Weights of a small GPT-style language model, trained from scratch on English Wikipedia: width 192.
Each number is 128 + 24 x the weight over its row's rms, rounded and kept within 0 to 255. Layers, rows and columns count from 0. The size above them is the row's rms in percent of the matrix's.

# layer 3 attention query, 192x192, rms 0.0831, rows 150-158, columns 0-191
size [ 90  89  90  81  94  91  91  85  82]
[[161 130 149 130  92 146 134 135 133 100 126 131 146 121 144 116  69 133 146 122  73 161 130 151 121 126 106  74 135 102 107  80 112 163 108 164 127 129 148 116 129 189 119 146 149 157 103 122 101 106  91 169 151 138 108 132 137 118 131 154 153  90 113 112 149 146  72 113 130 137  93 141 123 132 147  98 144 172  88 149  89 181 157 152  69 179 142 123 114  71 151 152 155 139 135 127 121 129 159 141 106 130 142 156 120 163  91 144 113 138 149 118 118  89 137 158 108 157 124 104 116 130 143 117 114 133 125 106 108 133 148 105 106 159  94 121 117 118  97 134 131 138  67 130 134 114 133 119 139 151 135 113 153 124 123 102 134 109  75 121 111 142 122 139 144 147 117 144 125 137 145  98 145 100  71 127 151 143 130 147 143  92 113 196 137 135 139 131 141 138 119 158]
 [163 110 126 145 133 120 154 144 111 122 118 158 147 149 147 148 124 155  96 101 116 127  92 114 122 170  96 170  96  75 120 111 138 104 163 105 142 123 123 138 131 146 141 122  92 138  97 124 133  74 143 114  86 149  83 138 125 144 109 157 122 164 143  90 115 145 116 145 138 118  83 111 133 129 153 140 141 118 190  88 151 102 135 161 170 150 103 113 146 153 124 115 143 130 150 177 112 128 135 149 164  93 135 185 149 120 113 131 114 106 110  99  95 156 138 108 115 153  85 145 102 160 101 137 154  87 103 135 161 135 155  89 101 120 133 102 120  91 179  97 163 128 125 127 152 172 162 117 159 125 126 147 144 108 119 110 160 142 142 128 120 125 156 109  84 136  74 129 149 137 135 100 114 117 154 147 162 117 147 152 129 103 147 150 100 123 120 140 166 112 138 111]
 [117 108 148 130 157 116 122 120 147 145 123 135 127  54 154 103 204 129 114 157  95 158 127 137 127 127 148 130  99 111 158 135 187 141 150 113 104 121 128 133 145 144 125  90 144  99  98 157 143 124  65 131 111 113 101  93 179 114 131 104 135 101 151 109 109 143 156 120 138 117 136 114 114 142  99 119 145 137  81 117 167 127 144 124 141 156 136 151 124 114 145 172 183 117 130 147 147 123 128  90 174  97 137 142 172  95  90  84 141 133 161 114 106 118  79 144 144 109 156 126  91 127 139 148 111 100 141 116 145 157 134 114 117 132 174 146 135  99 143  93 118 100 140 118 110 138 182 115 155 100 125  97 114 117 145  79 129  93 148 121 122 149 129 146 112 140 108 137 136 146 156 140 126 134 115 152 124 117 120 131 106 115 105 133 175  59 106 116 107 127 104 131]
 [ 90  94 115 148 153 115 111 159 127  86 126  84 122 165  95 131  99  87 112 117 134 161 107 155 127 112 141 139 127 131 102 154 114 122 132 122 141 142 130 126 124 144 160 139 100 105 111  91 134 154 122  68 156 108 104 109 129 131 124  88 151 125 115 135 200 124 151 139 147 119  85 147  98  93 120 131 101 123 118 113 153 117 122  75 160 157 145 107 136 116  93 147 124 129  98 108 147 121  94 126 128 164 118 145 154 170 120 133 116 143  94 151 114 126 144 145 100  82 126 121 107  98 188 142 135 135 178  61 144  83 118 110 156  94 129 123 122 121 142 108 146 133 113  99 127 128 162  96 135 126 117 122 126 114 148 149 117 125 110 141 184 153 138 112 118 126  87  84 133 110 111 144 124 117 144 131 110 137 105 128 173  93 135 168 154  82  80  94 137 147 106 104]
 [ 97 147 131 141 154 109 112 139 143 121 162 136 126 159 111 185 112 117 133 135 136 164 119 143  91 104 196 107 153 143 164 102 146  85 123 124 137 138 116 146 128  98 107 118 132 149 128 149 135 122 175 114 124 171 135 118 156 131 152 136 125 133 136 136 104 115 143 155 105 156 110 111 119 120 137 142  87 102  98 146 128 115  62 101 129 141 128 139  85 102 117 147  68 137 144 111  95 120 101 123  65 163 116 153 133 126 108 163 143 132 148 111 124 143  97  71 127 155 112 145 136 152 138 116  90 170 109 147 118 128 144 136 115 160 195 135 140 159 104 131 132 132 164 155  53 131 156 116 114 164 113 166 161 104 110 110  70 135 112 142 125 169 122 142 148 148 113 101 117 156 133 140 161 109 138 138 135 146 124 144 121  96 125 133 112 114 164 118 150 138 127 152]
 [112 140  80  75  84 113 152 130 138 151 129 150 149 134 110 113 135 118 131 121 176 109  89 195 126  90 145 136  97 135 120 158 101 126 106 131 131  67 124 126 115 137 147  96 167 126  92 112 136 122 114 159 118 106 134 162 113 124 165  89 124 140 104 142 118 119 131 110  93  97  80  83 108 121 113 102 152 147 142 122 133  97 134 127 115 104 136  93 123  81  94 145 124 101 123 122 113 111 146  97 164 147 129 106 143 117 113 129  97 132 157 129 127 130 144 117 155 164 102  79 129 101 118 135 118 123 131 104 156 168 158 130  75 114 122 103 120 142 122 121 113 116 145  93 132 125 141 133 138  75 174 144 127 122  99 120 131 124 114  99 128  85  92 140 201 100  80 142 135 167 140 129 145 132 106 123  76 137 140 136 128 130 100 146 111 167 120 153 175 149 128 133]
 [125 182 151 126 106 118  92 143 122 119 142 101 108 122  90  88 167  93 123 119 119 135 129 136 113 117 115 135 132 118 120 116 142 123 135 194 149 127 118 135 141 156  86 128 158 196 101 133 109 129 161 128 113 145 154 108 123  90 146 136 126  96 120 139 132 167  74 106  77 150 163 123 146 136 135  86 132  97 179  80 120 114 150 121 114 166 128 106 107 143 118 117 122 136 110 113 145 144 152 145 122 107 161 112 169 139 146 154 129 136  77 151 130 115 132 139 141  84 154 120 180 124 136  91 111 175 139 131 103 121 180 118 107 151  93 149 116 155 123 142 139  99 161  92 126 154 109 140 131 101 113  93  91 140 103 141 148 143 102 133  86 138 149 119 109 181 124 135 139 135 123 127 114 137 155 148 163 138 127 108 128 131 152 144 164 197 101 138 114 102 142 135]
 [ 97 123 137 155 181 113 159 115 148  81 165 140  80 125 104 140 132 122 119 155 152 154 131 143 154 115  91 163 152 144 122 105 116 135  72 101 149 154 113 136 148 155 179 153 152 171 158 126 118 150 138 111 160 128  86 112 152 143 115 154 118 123 115 104  78 131 163 136  87 123 147 136 106 136 171 103 149  95  95 127 168 114 108 104 126 122 140 103 146 174 129 150 163 170 123 137 130 147 117 135 127 146 127 123 114 142 155 138 100 118 129  98 146 113 104 101  98 144 117 136 118 113 125 119 112 152 139 183 164 110  92 189 131 103 132 130 120 154 138 107 110 142 113 118 116  82 124 164 116 131 149  71 141 134 145 121 118 110 160 123 110 136 153 169  88 107 139 143 132 135 156 125 154 133 117  98 130 124 128 114 128 119 115 102 116 122 199 135 147 168 167  92]
 [170 131 115 118 122 107  74 153 133 146  90 145 147 173 114 114 132 107 109 118 129 133 144 125 119  97 133 141 115 128 128 136 153 139 134 168 146 145 133 128 143 145 112 153 130 114 149 168 167 122 145 163 106 131 143 177 149 115 115 145 115 121 116  85 164 115 135 154 139 135 147 101 107 154 116 139 114 129 122 142 113 156 115 107 152 129 138 119 140 199  95 129 137 190  77 148 151 129 106 123 133 149 142 128  84 162 163  91 159 128 158 146 152 152 148 115 136 161 138 113 176 180 133 146 158 145 125 101 147 113 165  90 157  97 145 102 125 123 105 130 125 119 128  88  84 145 139 128 117 127 105 181 118 126 138 162 138 143 157 151 101 161 158 137 122 123 111 161 109 173 176 137 135 120 137 147  99 128 118  58 104 148 117 137 145 154 153 181 125 119  86 121]]
# layer 3 attention key, 192x192, rms 0.0842, rows 150-157, columns 0-191
size [ 83  83  80  80  81  80  92  77]
[[109 129 170 135 143 125 109 125  83 123 142 113 127 140 139 169 159 127 105 124 130 100 180 131 138 120 172 135 136 117 116 134 165 115 119 170 133 110 117 149 125 112 103 125  94 179 143 134 174 127 121 104 135 134 136 126 106 142  75 136 138 167 128 122 135 108 127  95 136 137 202 132 129  86 130 169 127 106 180 146 165 127 107 134 111 131 167 148 119 146 188  84 119 169  87 115 111  92 129 130 160 158 106 121 131 121 121 124  97 134 158  96 106 110 138 107 177 133 120 119 141 114 128 143 166 149 146 155  91 150 149 116 108 137 148 162 125 164  99  98 100 138 164 115  88 116 121 160 144 117 113 144 135 130 135 109 117  80 175  91 111 134 184 130 124 108 126 132  99 105 155  93 109 104  94 130 133 157 128 123 129 120 116 104 132 169 155 118 127 179 122 137]
 [155 109 118 140 172  79 119 150  98 175 152 144  97 142 136 135 123 128 148 108 164 110 132 157  93 106 100 149 127 150 139 151 151 128 123 129 100 114  92 124 149  97 130 153 114 107 122 148 127 157 138 116 135 145 168 117 104 142 155 123 164 101 116 175 170 121 150 113  99 153 140 124 100 116 145 107 150 152 126 147 108 116 115 120 167 120 129  84 112  97 136 176 115 159 127 127 132 148 102 142 117  85 117 114 164 108 170 129 120 185 150 135 152 115 129 161 142 134 142 145 119  86 119 127  99 123 111 122 126 123 120 185 129 138  93 127 150 145 134  91 118 131 145 150 123 109  95 107 108 112 119 161 114 145 126 104 138  92 145 123 177 137 168 153  91  81  91 130 140  93 115 130 148 156  87 139  93 162 151  93 106 122 142  65 122 136 121  57  97 126 138 145]
 [156  67 152 137 138 148 152  92 132 141 146 117 104  98 144 123  94 100 147 140 187 134 119 105 125 139 128 119  92 152 148 154  74 144 122 168 117 102 116  85 151 147 114 125 140 129  83 147 119  98 139 151 128 124 128  95 130 144 111 126 147 129 117 143  97  98 101 145 134 134  87 124 121 123 131 138 138 123 143 160 115 106 175 124  76  86 137 113  87 132 117 133 147 159 136 132  93  76 124 148 145 182  94  76 133 155 137 112 102 138  93 147 148 112 128 107 125 131  66 119 156 153 159 109 149  98 161 150 119 150 152 105 126 110 128 118 121 124 157 122 154 121 144 143 123 136 143 130 154  93 131 143 165 148 147 140 116 104  79 119 110 161 126 111 119 118 107 131 168 137 152  94 191 119 155 139 105 144 130  90 173 125 116 127  83 124 107  89 108 119 159 124]
 [109 108 108 135 128 137 117 129 111 102 107 135  57 102 108 136 139  92 131 121 122 139 154 119 134 102 144 100 123 165 127 114 185 114 139 140 152 129 138 119 161 154 135 161 140 162 100  99 151  96 135  85 152 149 150 110 125 118 104 130 116 131 161 133  72 176 120 145 119 142  74 188 162  99 104 184 160 128 142 153 146 117 127 119 127 150 117 111 125 112 138 127 154 114 155 154 134 166 132 129 130 119 153 131 143 138 108 147 128 106 124 146 133 136 101  89 124 133 134 130 112 139 145 125 105 100 142 133 112 154  88 104 125 122 171 113 164 181 137 122 151 110 136 127 134 107 127 128 153 155  87 112 122 111 125 147 108 157 105 149 158  99 147 139  96 132 126  90  97 140 109 111 132 149 121 170 148 132 179  95 149  93  49  80 129 140 148 132 175  93 162 139]
 [126 197 140 128 116  87 116 117 102 185 102 118 127 143 168 145 156 141 138  94 106 170 129 144 150 134 138 147 124 128 112 140 119 127 119 158 132 154 185 135 145 103 151 138 111 115 176 166 133 183 103 148 151 102 158 147 151 123 140 103 163 155 135 116 156 137  99 118 118 108 181 121 118 107 139 128 138 132 124 163 107 103 176 135 103 127 136 124  88 119 110 103 127 106 138 177 176 125 124 145 116 131 146 130  98 162 127  96 125 138 111 141 139  91 140 141 114 133 127 113 142 119 114  75 120 138 114  89 128 100 143 101 150 121 158 153 186 132 150 150 122 114 133 143 136 138 137  89 165 133 130 114 107  78 111 128 125 175 124 122  69  88  91 126  89 125 132  89 143 119 117 152 116 112 126 174 140 151  86 138 144  99 142 169 142 108 113 128  90 135 136 108]
 [135 101 120 152 109 155 133 126 139 102 102 142 141 104 175 133 153 140  98 108 162 166 134 114 149 127 114 120 143 116 120  99 138 141 122 103 103 134 159 153 122 115 136 130  78 106 160 155 125 126 117 125 102 153 157 117 105 126 105 126 118 173 148 145 113 122  80 107 145 137 147 121 173 149 139 133 151 152 118 105  99 131 119 186 108 104 131 176 146 124 135 115 138 123 107 139 128 157  80 173 150 149 120 131 123 149 105 155 117 149 168 125 132 150 119 102 147 138 130 125 119 142  93 121 114  92 106 127 124 118 153 162 133  91 150 147 152 114 121 141 141 132  63 149 124 145 112 123 104  87 124 165 116 109 122 103 116 176  96 139 130 164 112 183 150 108 149 136 131 120 140 144 149 154 159  77 133 109 167 139  73 129  88 150 137 131 146  46  96 129 139 194]
 [113 153 122 135 108 115 131 139 110  90 130 101  98 134 131 123 168  96 153 117 106  88 103  67 145 150 109 113 138 156 124 136 122 107  84 127 132 144 112 149 144  93 120 141 156 143 123 132 148 145 145 114 149 133 140 146  92 119 119 162  98 124 116 150  84 127 129 135 110 122 151 111  94 111 140 119 164 152 138 118 111 110  59 111  60 101  85 146 136 113 148 108 121 163  86 135 116 123  67  84 167 122 123 148 151 111 139 120 121 109 163 125 108 124 135 122 101 134 131 145 136 152 138 130 141 181 121 116 175 153 117 148 134 139 115 182 127 105 122 144  97 146 198 156 121 102 117 116 108 140 123  65 117 116 153 160 102 141 130 107 133 135 135 118 128 102 139 135 102 128  86  79 157 144  74 180 126 107 124 139 128 112 102 120  99 133 126 156 151 150  99 112]
 [124 124  70 107 100 120 137 159 125 131 118 137 120  92 115 101 110 120 109 132  89 113 141  98 157 158 146 126 133 155 140  95  99 133 136 149 164 147 102 107 128 146 172 124 113 113 129 119  94 112 111 142 139 100 135 152 153 107 127 111 113  68 162  75 192 139 134 170 151 126 148 124  97 123  81 114 104 126 163 140 104 175 125 141 149 128 135  82 161 110 129 125 113 129 164 108 110 134  87 128 116 132 161 100 100 125 167 140 120 149 117 134 164 143 138 132 134 133 134 149 110 125 130 117 151  91 192 134 101  94 110 158 189 143 148 155 143 151 104  99 139 114 129 111 160 140  73 108 135 148 147 113  95  97 101 115  98 138 142 140 153 146  82 145 164 165 132 119 123 122 138 100 148 104 148 157 125 145 140 134  92 106 158 132 140 139 109 125 128  99 188 130]]